Part of a small language model's weights.
Training: a variant of Adam for these matrices, 107M tokens, 3272 steps.
Each number is 128 + 32 x the weight over its row's rms, rounded and kept within 0 to 255. Layers, rows and columns count from 0. Numbers have three digits each. The size before them is the row's rms in percent of the matrix's.

# layer 4 MLP down (transposed), 256x64, rms 0.181, rows 1-107, columns 0-63
109:152170134093096045180100109096169113125122138192169113099129116143080100179156182099119123087179075121120132102133100111087139127136180126197129118067150095121129159108165114148146139144101098
090:147105127090118115109159129060165101119167079130192116117169085173161090131103144068173178177119136068070080120153125120091087147167131155127138122137080135163158099058118129153127134124138118
091:182196140133064166136126159095108103176136145130132140121097121148151148112090073123107085137190124134124130123155095129133162068142176045162176112167160082152139159076140120088123132154134167
078:105151179133103142188098039114106137111084159137128146082156108112099102100111071115080090109135167146177153112121111135148156106187137076139119173190084116121111161112113107137128172135159185
094:112101177143103180085157161162081188157087155107127092139171132194101092077124127166097141108150094132109144096173190166137089141082112121121124157108130098137163173112111158133171150134067096
090:152122128168097097077101156180121142129106176179146123117117141188083103076127112135113120081153110096111151176107150111130166117069087029151155119101127088067108144136098129084119111108107092
080:114130151127122125134087096157093161125138141062103123139115166128098110175174188120116125120056110106134169154151148079070112143140177109152183139173145092114134089137153129052103150078190161
100:103155131132147156113212160116108109126132135111086078119159137128131133098110131125167149138158105069093088128201139159101142086180097155115082203172102089152141112201124123096109158172106145
106:138077131103138186106127070192098172133142152112135116088153096166196148141124151118158129202165140140167114122113122141112136142078181073166132119172108116116138116129079058133133123102119195
101:136147173172132143091177107169122145084124081087145093114121142086112177116083167118106045160086120115170111122112150150085157147158117123112146165121141151138148072109076113065056114126167139
110:134146140158075096130100133130126153135080060123105053114131141102136113171154114105104147145152138185119152159096138143130093123089179094153108131226156115109044149132128125126088070082127139
087:160160084179128080166108127168167104119175149120138120164127100122145161147084164131105093104144161161140146161102092133087109155147155068085133074140086094124100124179228135152158169149149115
103:139181074159120165101147140155133143131132141122172154148156112152097121102159088193113181141150157138151140113132122094107148118093062079154121085149109097108191163216089101132171182138123099
109:077163140138102135140147158140105147064164182178095171184127109143170117098092135130144046105133075128164137112087142088086140122146149108098104111112117094140109095092112157123120156045076112
088:123131128135139114128082059113102071181130184093145118103136078103142079120142158136154103074097175100095220122085173141111140102133191162137119108105156102146130148141131093107157075099164126
098:115139141127085069147123147085142134144122131094141104158129152145173194170113118086122129168049107150111109101168154123096132153100097183138157146170097084104178081163166122059149168165118088
096:169129128080090192132099093162156129153110121132130178104087067056140165132104162167127156108077055090072142096114107142069087168098129138117095152101128174129117118127136115153104150161096139
094:116116174112158125134103071102181148153127108096144137145094189143158135130088131143118166176087143101070132120214127115148114150101095214080143157147144155104170138095129188131073143115133104
104:164154095079141140124146139054191111110158095092110109074073061120111151093135135140145100078117139131110096110132157110126097160117149166085127133175111146095168067096185115155169169166134104
107:171133150159126081116147138063116117075109110063095148175134165128119130130097153172138159128108152189117133156158125157141178024179128066110144146151130160158126147125140093161125185104144118
091:132169102133165085099108086138172105130185152097097130160113150079127130145124180117147142088104115125137084136177141161109146127138000051152124098139162153135157115121149148125109157099150090
091:094101119169110165119146108157124105156096117151115101130069112090147126114121114109144054091075113127140124145128133183108114108105089130178156133116094087171155188139050162052157191114095122
104:146090103108167131123185097151091128103147153140128122079105110110104131097155091148114152135105187170138131090173132155152074095137048059120090124125176108165134150072119172148083099192138142
095:142195088169115126114153116106169123115100101070152137051101065111159116079133154113125143122163123098059073143182121100112105108147168100126125150145102149124153124120081097130155200112139073
109:150092099122137186145089134109040125115199139106127100112102126125186136119174164127160127116108127152108119168190128119124129142184180167115115097138132102180101115095183120057087143136150083
103:180123145180156129195136139108127129162119147082074128135117087101097137113207160125108118128164153149082086119093126112112104121171154198077105093134141123138149176123109079150179112192174124
092:120121124087171186112148131150203116154112173154106077107120131097147131100108172131137148140111122126095084111126176176150124148081105151149130151138156101151101090124018123070199151151117129
096:137121156149143118109184184187063161145141122083129067147099115110145126105110104147082171092133165166136118139159087111151147154121027149069112114086138167165101147157112131134121108154085161
092:102112082144155137113129102123197073138184134153125134133101071100128152162114187129108100069143160088074098170095125112125151100070160119149105108151042121121134154126123139161179116105065116
090:120156131134103098119151096127142136120138079176107160182149115105067185057136085095183139079100164157133179150085183093148089165071163098114118108122084104099100108106168122149123106124097114
100:163138114102154129136164129133142102169130100117122154124092133160132130090139123145081122118096115112157174133052173156071155170205160079132085100215126107089114091115129158105099166071139168
092:131085071177120120112108118104081126140098138146158119129138145114188199107123171162112092119133101115145057205127120147108181127144086165121167142150081077162099104132093105103093155100074150
108:191191117100091120115153091119117144096075164101076155069123142111122161055155139155147130127128090079099131116122098120130137158117115043044115081116136099090127155153129131117153167136129161
109:143091091162166116083124153114192150111090135167153112113162173144135077069135132168093100146143150175114162166098120090119134154111082092164112154144124139128119174184069047088123144127095098
094:175098125102118137128106131118177173199159133124159104104107162080161147139136126116150152171083128088107068142128126180141134109115142000142125106144147139123153084132069130165137123164120156
093:141142068135118126179149162115191156178107104088147112108120092115103131118051170080158163056118085125093142092146073138090120107144106187114118178122101122115130133092057132117101120099140114
101:161105113016102093174136190143078121093091140067130103103121135131121177093118103140086136086156112084117146131170082088140128106115158082151125141069113087128154126102179127099121132159128130
096:146143126113132107138169157142112055110140056222119112119154164128111115171118119097111201098091140199157127120138163155120152135144127139119139110187125125109113150113144160133059104061171124
137:128119100126142130168136073113156148117099142116154155164116096154146184105073093081140181090149120107084094100203149132090130199141127174145094221121126116115108150182152096138141119110112160
091:109131139093127158135138104130112208138135142110132105148107096108153149126080131139161074119098152141152071199131129141131127070123004188124139130139144134094116147096064154113103104138094105
113:083168103166105079145078150133141130134078151121138164140126077141166078133130095129163135119126137147113168169105108179136138114146126139103108071127101140128129165115123126113198181021191092
099:160148113155100134167126154119157099109065151108192141095158195128123117073129156108089159126112116141112138048103136165184128103116195096104101100090142145070166112171139129183160107109107154
094:094156100178072164127168119159096164130128114173100126084100095155092022126132143181138126072136129070097129066146128088170134140142143097118079100113183113129096120142147092152123137097125115
099:148080185151145143111153146146107179170135115149088114084144134072082153093111094136168205085133148138122071078094108137141131143096106169147114123137179156140069105127052127185134114116144129
109:129146165120180057100145144156106190150099144123145118116159157102084104112093109083084193136092141113095101163118149115139185157082111081115189117137154124083134121094103123063129154160147071
091:137118141087139138078152108093115134112145122151127016088096147118104149115139105121101138090130147117142098108141143130141080136107084033136125147077144147098097138120141177135089105176038108
102:122130125179112133136116137186118159091169070111136107131089169063117132087103080138111100067104104126184148124151129202099169146157134096100078131146160060122167093120114144099087101150172124
096:146093153083114145167098091104078117147102136100172081143109136104132104148135139142083159075137129116081048167148088127137107176053128078140123132127058131138137153092105122128132136074137055
101:127111099117131065071142117154143149187091109119145117136102166095118141086136151118132080156098107083175098133128195119161052096175067167148096134112171127136192136158080132122163169127143126
096:121088092149111189112176139117155073149136082120123087088145077141131172135140150138106080093159115065090115116097119125130099125155101230125187100111149164161159147144104142119083103095129169
117:093172152130178153169162147115166155079138114127116136112090095067124147156114170115144146135124084124105148147147105179097127120052201072095141125172181111072109149092174111138139105142082100
112:088109123162167115153166107143152152114164116077176097089109181140112136109094104135107145127130168142143108114082096197140145178145122190081140153113151089086130169144048102175090094080114116
095:125131091140087141180123116096098091094113188160102125126116113146143121100120081099181136114079096103109105146086108140119144124182129059143109202162206091128145161151175122071128163105169148
083:099154144123127202096168111151142128158108111120120084097123150154146179127109154068079133120132158104094107106141157158157116207075104130094169134105139171061151108107152134134064175098163177
085:146056130117116126144148102146086096144133147154165056099156137154114115089141090090178159111109091074226114145131088112167132119124078099142141173117124092189153168139115104136108091093104152
081:173141181146166192175143115125131141154114136071089112131095147107112096136120175067112137069108147158120075077157166123130102175175106127151152089088145184163113174178108154112154111159118159
101:131148128166141186074171126137156141112111092139071118106105126128181161101142181112076190194139125137145158152148085123116094150193138159134078137129089134092123203099185140120149155140131094
120:145181153132095143106143158074127034108123165052078132119126125146112116150139146116140087114151094106150134129099125137144105126159150127177130164157137215126080168186163068099136125168141108
100:192148129101157147107140089148113152118145142136101099150122084133135134019179115197122149118179108153146114129114171112108131098120130036157155136131073108095150089104129151142158146071145109
101:093129132118129141125076118121101203162119087106097110114104146146169097097094158149131084089174128138096212144128097128142127056157150074121095176128117139149126149125086164134157128218149163
095:135081144105146128175097154093139139142187078161151085145131173139161130182124197136123135088135102107050106127146143138166153168107170159064154131140178138119153153167124134144168081099169084
121:129157107113151147148113094169147145093144053075149122146100134121065158121161171138106100153146136088126089086131102160101112162197160181083136169140122160105128101145098183119128065185157164
111:132157111108142125107176139158120147114142089147105094118137151111144157092100154172075070147183103158073070110216150112149112068102072097116123160101148130121139117068131148171113181149164146
110:095160072117136131169106127216149147163154076162167132122116146112144111122140121133096136109065190138117082161139137200113167063130108182100127115159094102150121113130129089135101112115144202
092:176177171117118171163126097144116165179065186130120147113165117101103129138210068109112092169069170124159173096163133128124157139148135169131139135123136113133132124120100092094131080061126098
104:132120155105120119144171136191099080089110122139196096147126083174111122109141143112096145111125127182183030094122113130117143169119056156136190208116108096099157127135130111125145136131115137
118:115203148150126157135108091108138153124104129082152206160119155093107147104072089106152120136065077163131109134167150128148149052081130105090101153107082134165125132125175166089134188127117141
081:154176088139135121141098173133166143096152167151157114142104091176135113176187123135111114150130165179190141101144134075105087167096118090171120093142075116222110138112174094121121119082110118
091:162114134114169162148149109161088110179147093068160158124084121076129114098078117103098143088148072178121140136131114123193130206144160111113094116108123098070128078096173125158109095174121155
109:128142093074138194111141078117168090110134093148197158173131115139123130192088144090113117129118139180176115142109197165139137100198182157121116115153090139098185082098134123109136099125136123
090:163157117108179121168134138103163201133111123103124127139127193079153138127131124132161123077096115143123039117140147110073168127135097189084140133116119123136160138161038139069086163124124109
107:109111150157176120104152119165145121130117171126157125026170157111137145110098129162097111136086094071121045118093173145124120151104103044099118143112144155129147116120050157099131119160126147
100:151169156146122068152098151142159087157160154092144119176116125134111106187115176163132111121128083132185092099088170153099221110135106130054130123090136154156145158083185125133161117149107138
112:071154103128065171087172139121158141150136089092139119115120129130198168148150172111157083167191126148139096147134162153134100088180155131083094149138120193121096118119169101163165165174101144
096:142207095156096133113136104152113106135116134140091117152131125106090180128148130153125144130109144109132132070082113197153144131058146059155132211126137077112120131143215140140121079170142145
113:080170120067080170173108073113175126140122155082133088154138153152137149144175120134150167103134123105191090128141132138102140192095145137130079165127070122136127130138071125144129051112163176
101:142092141135161094169172083128123110089132117134139160164092140101114114137089137148100120070132141173086059105103110148139052157117110028119161087095151154118125110128128112063162108106173102
094:130129054107112142104103084111147119140132171153119109152073088138098096118133193096128151099094118126166104183118150115121128115131044147130100127123100040132106093151165107159141123105094043
085:101180087120078129141090129036100137171157170158115142085120130122156101146155123138136111151091132082118089119171167161111143111114167036167079116146123073141145151083096127077135135104125118
080:101152170149096099069133099164162107138087155172137095078129115093087100093131127154117084114097066123098153084152112146043082088122094137167112155080127185145117137181148113133101168131137153
120:164164107142126136199093157108148112123163141108177069098073143168147117112122161123202111099142104164125089117090196059140171123160161115099116132171137155136133110173138177178164136146112119
105:116153121115162097115121170107172112139119161140126093069200108098113131155156109131084107172132081132101152125153074116153075142035173122112165085144125082148158181130161136110146131177082096
091:159150130176160155135090195114142162114122179136154133165138152111079102109150096160085161149144144167170128045140162136162110145060165123105145094101180090117161145148144156119121052120169128
102:113174167094112153118154131175069165121118101110131122183127193078092171085132102131163132117176141079173044156087163117140176087094076162110123149114139134117133107123109144131073111122142161
099:142122175121065178114108133138088118170058143106152067156153125116174129097110071123156055131076078100135055105157100145103161119111136161150097123124146140131159148188147109074141116121122135
097:118073128137079169159151084115089102055141086102146152098115143120132137109118093141105075142130129167133101134080064127155143185155139102155120111110130087135148088062114147110123221181129103
129:175169114154144101135140098208175101104141125148147148088139127163107203115131134152117103123124074125104102124138179131116189085205110163131130183100081153122158145143207111128150157143151123
091:172134154098108101134130101115147176083205125143097122169147079142163097129109126155135127072156157186168103178135116182130085151139063163175109129149090147150094133180148101086120099085131096
105:157124150093176105170081069088152140051163124132114131146153105133116099137153113086150080117061084127104101075170156139100108112131148098200128120133199133114119137104125104124075088176147136
110:165105160122135148131141120097119140105144117102180157123149163125144161123077169130147125158158107091156092111167141197148158062137021116102155159132111095148188123094048117162105129102139117
080:204153078096165047130145157121115116105134119142138106155149157156130132151102134189112169129159181167155125187163102087088103142099110114102168133171125116120098086189077129093128162081112116
092:177129119131146142123080129080167110109155132076167165090095128174151125044124135134104108105132131115083122141140044140182120144101176148192180109144125113131117160098133090122147091186083153
080:156066088076195124194117140096117095082101128122123162106127085176123098156161187100190154176172157122180147073087139152110153171143117105141128131141153143139158156142110121092132177127122149
106:141156091118080102149062166119182129096130087134092114109140136112212120125104174158156096147108159154133160141105123106094133174215158159161106125168129122163118147150093098170186131184125135
094:108130057104099094114176154131157088152125170140120099107133116162169141076162089121105137177122119162145145134137150127094098121073025131158184167163103088160111136121165115102116196128158126
109:133134087112125137124114067081119111067123085102120150122124081160129140141173151119135112192095159101165100196117081188127174151152140055096104165125147077118175139134109151162142132188101149
128:059135132139123161136184147109135156105158132183156141193068089125071108128085137093118128079130135169159149107083117119114116167076114158099188154130145111109170117108088156050114145120097159
088:134131166124161090169123167118104133125124132106111142104081123130080112192130141118133130109116104111144123104127164106123134109087183011126143085121121076086098121088167089119154074117216119
098:141105101121103134105100170167127108156172080079072116155127151191096088134146059129155162144111152103153169094076158116131121160096143111171172126111135106119128126088199087088139141124207144
101:118166152115068099185110163091084155140125132145137148171177076092121145178159134135156117160124110114083138116157106168174076104147205150091197141140122121114115124125085105181146123129173078
088:135121116114093122130137109184122139094157139116162138089123133107072197122121110121141119073137156076089128122070153113138135172077106119075100101132137137044146114097175084109066148199120164
104:134099101186130099075074133134089109113122166081136134187107137154134085118112066165159086133121173117085159129156148118109113085195128092086175187097169123085146119112117097132135165143176152
096:106064175104118128142127140168121141157131159145106171072102132109090134094086113084109163122106178148109137168176180088161083168174141113156133131145068123100103084110082165161180129069101124
094:121164095195101203111129140117100171182171117143166114102123138086138107112133165104110094144126120081133150093084137152108180159165144137139075101196108101105183133112157120104163116181154186
098:073160120124158165154165125188134133106161067169132111121127135101162127134165134161146098105117136163091052191151136098114192129169096180104138077104164105107149183090114173175123140144136126
097:124136141118063100180105140120169079123092103101143199113140114140108112202149118089149152051168112093044094144131119128149136112141173115115096093103122071095102154133139130163150081150150108
092:080136114195110154159139220086140109185156090129147136119118116135136104122135118112174131128122137102130178119145106171195156062149161135113086199174138122095142121146099155135145155096121062
# layer 4 MLP up, 256x64, rms 0.194, rows 2-108, columns 0-63
092:104114205150160145105106119139098146082090100148076138138092208107135168173130100139123144062097161139121115141104105159188141108131114181165106084138113190109104143099105113134091156170083157
082:118120152143124126076099125124129121142180088105157164103118181171118157085083104119084128093162121100118191119063062174137148189108194093141149085122136188125136173149127161129112160166123148
076:126134110114115070154134159113114113146091120168094106149178121162170121056127087112100176167086155165168163151107144120117116157055107158105135173082105210145136132142114184147169128121173153
090:121117137113122118074110109146084142165095099153097145128094106213160098105169082126118116074100191107145170137099177107093167154107132152221121115117144125157096129139190101167127166110103143
086:040113146078121093110141133083090120121172127145055105201171144120133134127137157164085214153094129172126124106097121143145133132134161155057111117101153137165111119127098156108099110169117095
079:092156149093147122162137139089119103141095091190142154137118095098132117085106017168116094164125138113133155168122115152167181099123121144086093142098150168147140153157115179204142170140114095
096:142120195038198168157112154113140110138182073162106115160154087150063126128093113143132125130189123111116125117087123153109102145168145132136115088146130184124061114180145119161122095144102137
106:082103158147091096091151101115104108077115129089144150169102171108073151132064121143150157121119150153138126095141105077101066207152084065152098103129096128130096106108130167143084162162160167
102:090156182081197157165093129122122135110152082124138102157115133139093136082171086177083174180096165086158126095091081149124162116106170140163141138122166142159094081117115129198104138159109132
111:133171131106127110111107175109133126081189036121057191158107164110129124109094118150087120135149157083159170121107104145107131167101121099129105074141085100080127087076117159101122107141141179
082:093091175063147147141151129089062117160161115153086128132136199133112126112158089111116152116098123122120074125114139180182124138152105159174086139100145201202128152074074129130123148131137142
107:083135178101114120123194161131140106135154128156172199147144152126125112103145101189145171134134188146119129167102034094167137181120135107144109122137139184150134125116106110183092110190158107
115:117104116148151082134140084139146077089113091032149159135160131112082142100104169072124181147149139178132166107097121180159098131094133104137116096083091121134059074133158110124092175132129144
089:128112171189161091158124179161130164126176135162095136118196157138120084158116118140134132112184191122149141098100126061120078123116102172122086079069057133117112144125158149151103117113128169
097:064145091156107129126174135107098112117116129116134170136182097159067072172150120043106090164136080115161110120097103149163177205146147149140135123147097170135113074116173146140157132130155102
094:104110150189235074140088175130120088103169099100135150150131085186102149184149157131092138095083131099147187112098121116133124128153103132109132163102081141154130116070112183144144117114131141
094:063166114121157132112110068103084122125154118121159119185131126100112119106124120158114158149095189128178111096055175093142165170115153101149071084136158123145076063077157133122160107107095136
105:136147129144158103130070125205119128130154115088075111120160133131076118139135131141100115131079189167174160107116079100135148175085196092088160103115117138133116126093164224141113122157116092
103:129123111133190073118174110178139106115111112125180117159129146171103131123121158164089139129174164082125149108129153167080128145136138100138132111054128207116081051152124102133061094162149148
096:103121139117142085082115190153126153082098109202139119132111079204135165117135112165075107174178165141142145136157130107106073132105162082126166083083105136123119107142140123125089071118090180
094:076091148126132142110134156093111081076149124162089154155165109190159130118165097148124180193146164149109132122134106183194159140112120139143085104099108195111123058115101132104107079179127130
106:123101173136135102106149135183131105129087112093162149173213151210097108137098137118121137190141085141090146153118095160147104199120161113159071112100135122146083090139117184117146085118134152
091:121118189173140117123132117133156162145115032062090157121132108113097139078130068164128098113156138104160127111089115060137053168113177083133118127099145097104116096126148137137159137172125085
104:134146159122131181130087164133074143170146091171090155151106120140141129148152107077098076126157194181092163130127072148078166169125125098125111057071089135110102158147183162127144153155130125
109:107170156200103133147143169106107130150079124132106139142124136181162145104120140143068156153138110157089117087112109118134116121090149152154069145100118224166088093063103114164129068173112148
086:106151218070203165124142144101152116156150115101085146124148162131065125151103128106124105166111171169141127124117094083134138197157106119118101074139073158100115163161104152156173114159102138
094:123073083116171140166158112141117124091169109106158135147153138201054147117095124172064162126176102104120148215105132091131121156100136121142153157104092114129111120091163164144170088140073135
101:143102188140114123116073145158120168120123126119080159108144183144091102193098124090136154188155172150172109075132153141124128118092127086133096126107106147093125142103157144129052117182215139
093:102141146193158097157073102166097112095069126146091134122152155124045080106116141069128144138123095189175116123150091112138074134122111148114112138144113141080117072126146110197156071134143143
099:115139126129147144085132229164141117156155056140137142137141134159112170118070062099072135122171130114103143141108110073164157132087103096070095108136049160122099123131170131131101142129108137
093:098132189083156142163097159108091097089123099173084149176078112116103092134163135094132201161119188083134101139118149137163079154090150127139121043077120176119129134130114137125145111168112106
109:105176148105140087093163106139108157048152098109099157139127080167070128098093152113105135120164108124102118137121117146130113122177091128078104083129086201117103062153137124131133144223127147
122:102168110137124120083153181123130069164092109174124180132141084127129165133102168158084105146156141117120146148119034099115134176101145103187108134085099167121073118125119120212107105137166125
106:112095151153142112086098168179106174107141090093068167124161181126132126162082083114109116155165079133140147113052109091129101144078174084103129150097137168112147110112135109132061096111102180
093:114125163077138157149142140090130139057178127131100169134120088158118111177090104135102194129075110110111109163115085124173136142152153124185083041093115181090112110126104129145160096165104161
104:169107135090169155145090198130105101165136112137116110154134136166102092110164153114063140146162128124181120113149144137140137094126196113151092091053129163095130066131146171191104102156073152
090:121127122149154140138158143168098085102078080130172187179162119168116155169122128086080127121148107094218166133104120138172123153112144066139126113094110132161101108180142137148088069098085156
129:080161131163162091109122118145076129099108101114115145190173076097121097082106144174125176135125145107127106091127129074073126143099131101151116158074113094147144058175131147181159073123135185
090:118098140138142132140089177142130102111088140116117112152138103103125128215144123086073103144176071155141162107118120143186127205099117128160131014151100126143108152163144163124126091106163125
115:155109102117148153137168127095137122108168107141111181170104169173099089138122124105104138177141200181163102120086130187164158138096174118178131120065130190123146130101210129142125129166129156
096:125136203114089095102115126134117181084116113173114139181172108159118050161104137131176187109135167164162155110126101092151133132170148099147048153143129137107076135090163116151178110136116110
096:113077200176133068124095151134054096161111099098111119096138093144045101150100151141125133133122126202136178071142088119139153141170139126105095126123060135113109126128171150163114134151147131
092:087143118161132154167125106142053104094092109102097151149151202143113141066144181119082128142101147057155130164128121133144156156104191072148144143090061155152136131151111111105139078087115118
118:153140152156175141133136164158105146131128107139097224121187141135069076208132105154104161162165151107174138105120080134133085164122165107186144080125123116106113107124128169172148151160091127
098:100119129133174065124072125178130123125146116121041145109189140168149120174142082087067124174123129107169169083163092101186146139101113099116104144123105118181117085114121152120091161154102149
095:071130147137216147161089119139118172078159076131176113154095125143072131140171142179129167125149102133181125128104057138117175175122126152137117141081154133138099081099117117191104157132155106
097:126069161167115151111071116127084104136106120161106079097110085192113120143122115121076137116131128127091164148071095062146063150112154136190096131161069125122118111074155126166129110185104126
100:067145162158151096156150142130108111099104111148133113160097128175127159082156094116140158140149112217146109085078067155067169131122166142140106077123126125124129041062131122133157098149135114
096:111111142093173132176058124117149129115098157113112222166138173154121053134130123133138160122090126145159166153124135134112057158094127149125080094134100129087100080160141114127182174150098085
116:106154199104154073106123117141139105091149048130151171185092135114157108098083117137119123111172132128126148154163149085149143180167122105115080093139152163147117124121188169174057140087125096
107:131084144137101172104129167160090111089171105081053159138093138127111166185144128087136133110115140130194136194113091114111143140174096135177139110112119195118108133075161132138090146141101196
096:097128186078147096163111132159120068157138089128117144184115173130105103212134107140150159175153148083124183124150067087161141131149130132147083122157125156153094124063098156130104145106178166
084:103105149151133142077137112116090133110133152096102119164142145107158099150118079169121121119086113123153097181073175088096131159201190096178091126079162147149107060091136198119144137116096155
089:124139181104104152124099120107098069124119138173088251150098112144099157138096091207072134090143122175133147158140129176127145169157154145143113099118138131159104127119111181139131152135173114
080:074121121123145032103165146117063138095148148141152116132134107173120153088108067151087109168143114149143110175104136094086154133056118058119133142051133114159150124126143138155139147133151174
101:038125185140103109106148096084108130126071093098128133112094087107061117165106114145068142167097195179166116137105129149083151133138151078101143146102076160185095115129138126152120128135138130
116:105157124115173103145048179165086167128113110106123136185168128124112156130067156143121116143185201100176133090153102116137090169133150092132147089149162117082076150148184111125117117173103120
103:077136111107147146134139067145125161062126063100123110119189117108085143092105179167090171139144132061120129149154136085152151128158123114158135099163071155133100040116158119142118131148132184
091:076123124160144093167170114160139091090139129143183135179135073079099125085093108114071149139110132124147104097126115125170069147089143136115174089027141145104076128151168087143158125144119115
099:083159123086172108080095138124130117124103096172104184209169087158102143111124102126117173154102181121141093113163144114122072150165119159129107077131097111112113141130103147147120210163065153
118:074068199175191106079152136207102153111120123135168177152125134179073149127155131168127140142182097180139178138134129104145135153139110136131095095119108112134115120170122198160116113139115112
103:145148222106128114127111137125119124133135085082109211143152108143139117142115108135116147155184120104100174157146138126125144167161127115106095071081071156077152100206134142183166126178112141
113:133172144093128108108120121150144153088189051108070182141163146128076119151141147131102125130155145157125168153113022120112164194164122100110113097139061127140114139096143148138090118116168147
096:096045134162136084085154103096055096104120139127141131141098165111098141107092101153113167113134116187125177108148074076115093127087100166173125116140084147128092112079123136113118187122162178
094:139107122136116136179093128091065116127144122128120133181114140177064131185110118137104132142151134102128139146088126134131038221148148061163135165148103128131126162105187161179147152173126128
116:099100173081120046122108085091113128086177133096113184144125122132068091114139121148128162161158118110095165184114092127109141098144147110071055117112114152103114077137175149133156133172179140
085:121093190109097117101124071094102170123102070096086175167146179096156125134080142135147143151109140065102077168088131165141187128130142090118135128130145132052114126175088160134120161133174146
085:046151129107113146166103059114090142142161115095104136181157195108167057135176155130064168134103144111117089142104102156186082161180128123141104099114123146169125121134127135139080134116154139
112:133139170144140089135155101169078184127161074126124189112124080108088149142153153075083133111143181188171140150133090122120070140113107113124139134098121165115122133115179207146156099156174172
098:133149140129145089121086142095122158125130147164120193189161162209168089157073153103064196148120133131130128119145120111136048135165125119098121106086104137151094134089127146159193121162104125
116:128094111161143111074114113133107102116185100127035148140149148123096135157106125138115193166172165146096158086097075123097072137118160076175103071162087147152127135125129167162121136118173168
097:137176157100150146087113167088148100120121132131041158158137100133137100119167143145129210075148128130107173135067126098084120169103167104148134115149116124135124160061176142143128141122175204
115:144108160185162162087067172135131153131099155134119131158156140155094082139104150160142168100163128094189215084117156131175101156127151105098122119119142180149097166108164108161098061148114152
079:133134150100094094159107105153107109107175076154159120158163159168116134106129115086125203082119182176152110143069063144133106160095175132111077134097084160179131128164131119185131121140180128
109:150075185162131111149111136166106120142125097122079117186170148085137132121129097113103148056192124155136189101108095099092114147135194108142122109142139133100105078086136165152132142135201190
102:140140197180140131139138133130135093099147103135038169134157122177138083114155157153089122079126125094154099051129140106169078135133123131185086147143129164094094041153123138121105114153142131
100:132073162156129151113069107164131119063100115143096132141128132096045101186147139133093120131161157109087101137109099094136069195158140119167137081137101136074112133138164134159122106184089178
094:125084191133183114172124070151027138106161113106149169148122136142125095099087106117108155125118108121155132078136049130177145197141161112160107134136155130125081107083126152132131117163169135
079:088070064196156119096151136108066079142150088134093143181130131130118124093139127109091157112078178109090128180089138111102130088141170087093118133087106164116080142097108118137108194107140127
122:123121112112152096047103148126108104095150079149103142149082176173143162095081100104140156128088168117178167143092074110161127124141146093136074146132070115128105055159161152139100126085078115
110:145184125172117123130116132135122144111161080120110235130137123121081131173060120151060131177139181082153193132141129110167089152110099083189130097113123159110105144133109140135137127176131118
095:101162168152126127141138066178125102171110086088077134097131138132127119210082168118170116138112165144114148190111121070131136137132125153099112091112057154105101103136127088153110186095064142
105:073169155141117125138121114168115112140143105118151117130109134138144088131126069102139171128101214144162138162081130103118137143086127158129120124122070176194143078091180092118080160176060173
098:074067130173130094145129103134112059117075106096132119179184182186107104123155080127098162123097150139181143161135103093117096119144120096104181125134086150171125147149181191139151108130103133
095:128172151155200134172049152160093173112106108125097142156137072206112108117129155170138152109144147101129145140143144171102165130126138123170128152150142113177096078124120106218115120113157173
123:127133138197187139147111098164120164117118131168100146176131126111071122133050102132103173119091092150125176089132139172187096210109129090120100143113124137123073120143161155176131106173155117
084:113136139144126109127124138180116171170103134145121197173100096179139127136105144165042091098156139129140138154139090141156096136097108067135177065071144129054098100152181115139126110128095094
103:064124099135172093080134147122084081161136131125127115120197139143144076128053159099080101088114119131126153103089091143098129103064152118121114141082086174135080138168155129149161070125086142
103:090050095097171116099154132123142096123110122156126182144063133155063157145114096094088137165113182136146162146100109083110084117131133094177141134091121136215091133135140158159099118169095151
079:063132207124056155157144090093060107131152101094098123112082149101117118127127144059158137113121169119158142163134085147163116145158100121159097117099098162178093128065121098115140152145082147
090:070145143122157150123090109108082080167074088121144144145137104100139143095036155177120140131159114167188096076105113101175140156157128101105143080126132122081104123148135125186073138162171131
083:088173163116144102090172105129157083114101127114143190151126114149077146185113116137123089101137143061126154136050103111139164136112145093088099153137096128160067106171082133155178096150070140
102:085144183074211162126146102093129151124118114106114162154152125174147069132109080094146161153196132141184151164090105104111107152087121082097153117115134116100133168100179156171168088138113131
095:123162202184127122099116099136118142095111115110137171101185144102107080149102107105140191182118098121150124083125114134166109205066101144161171113145097171134084112130152183137127123143192115
111:109138143107176102159128113175117092118134069069103126201200117114152099161164117146083175137139174164148135116138059162144162127112147113089132114112130119168091073105120134132190132086091166
127:156142163081151121081134134159091127121152024135097152141134157119132077139126137089129129173139127080106136145158062127142143156136082091132124122067105186146112132152156174218101152123120098
087:096131120110116167099167088114124074144155068120076108142143094150158156111052139136102160124071131131102099178115122124149157148189155136116120132049137185177088131139083113149133163187097133
095:110087167167128156128110180148153090135109064134182143142187104148154115149084173128111156170117127136099126189140063102132164159094125170166131132132122131135048108136164179117178120149182149
101:104115168095111128138110122113099151116150126142076143134119080142126128100177027206134126119123137131161170145105133153154127113074125097173120155094142136122112113148197185177185082128072151
089:117138162102156157203126109078053042170138154133067121156127125123101070127082119155056108110096157086179149102160128136126166130109148153160123128077157115142101098145119161133125097120124124
102:053077136122139063146096164156098055168113117127127163132141102134126083143152101157121116165083192118127168109128092128180037116111136118159098096125161171174137145102155099157135132104144137
095:108104124112129148130113180125102073022088106148088114146129145135131077113121129125110106187164182114163124156117099105121113102104164074198128135092110173152105077126133205134107090139133124
091:095076087137139120178105168212059116117171073104115119183139153119105131182137153143108145162089132163170097165131072113091129113154145094101109174086136130158121082113096140135123159082142104
100:144147137142130177168142119157110123109180127144048173136115119119027102134127093109111118134126180086143153090145129154099101172146200137134138161147093188174133102094149078139072140106126140
106:111134126102150091061127147192123076122170130153092134136110111129108074115098122186122205167091110124162162088090111181099092137062131099126107155136094151182115159084154154102137097121100157
092:107104110113159119113155131139137154079128092166164160132150126103045136070067072184110138127157125123100139126066114141115158165100131134144101128072121118072090134172177168193138153121162090
107:143086114151180133149129151174124140108123132128082144226163182191130066153076121132101185141108138166131132098106083114099088159097137071126166138087111133161124095174154126148141158150157114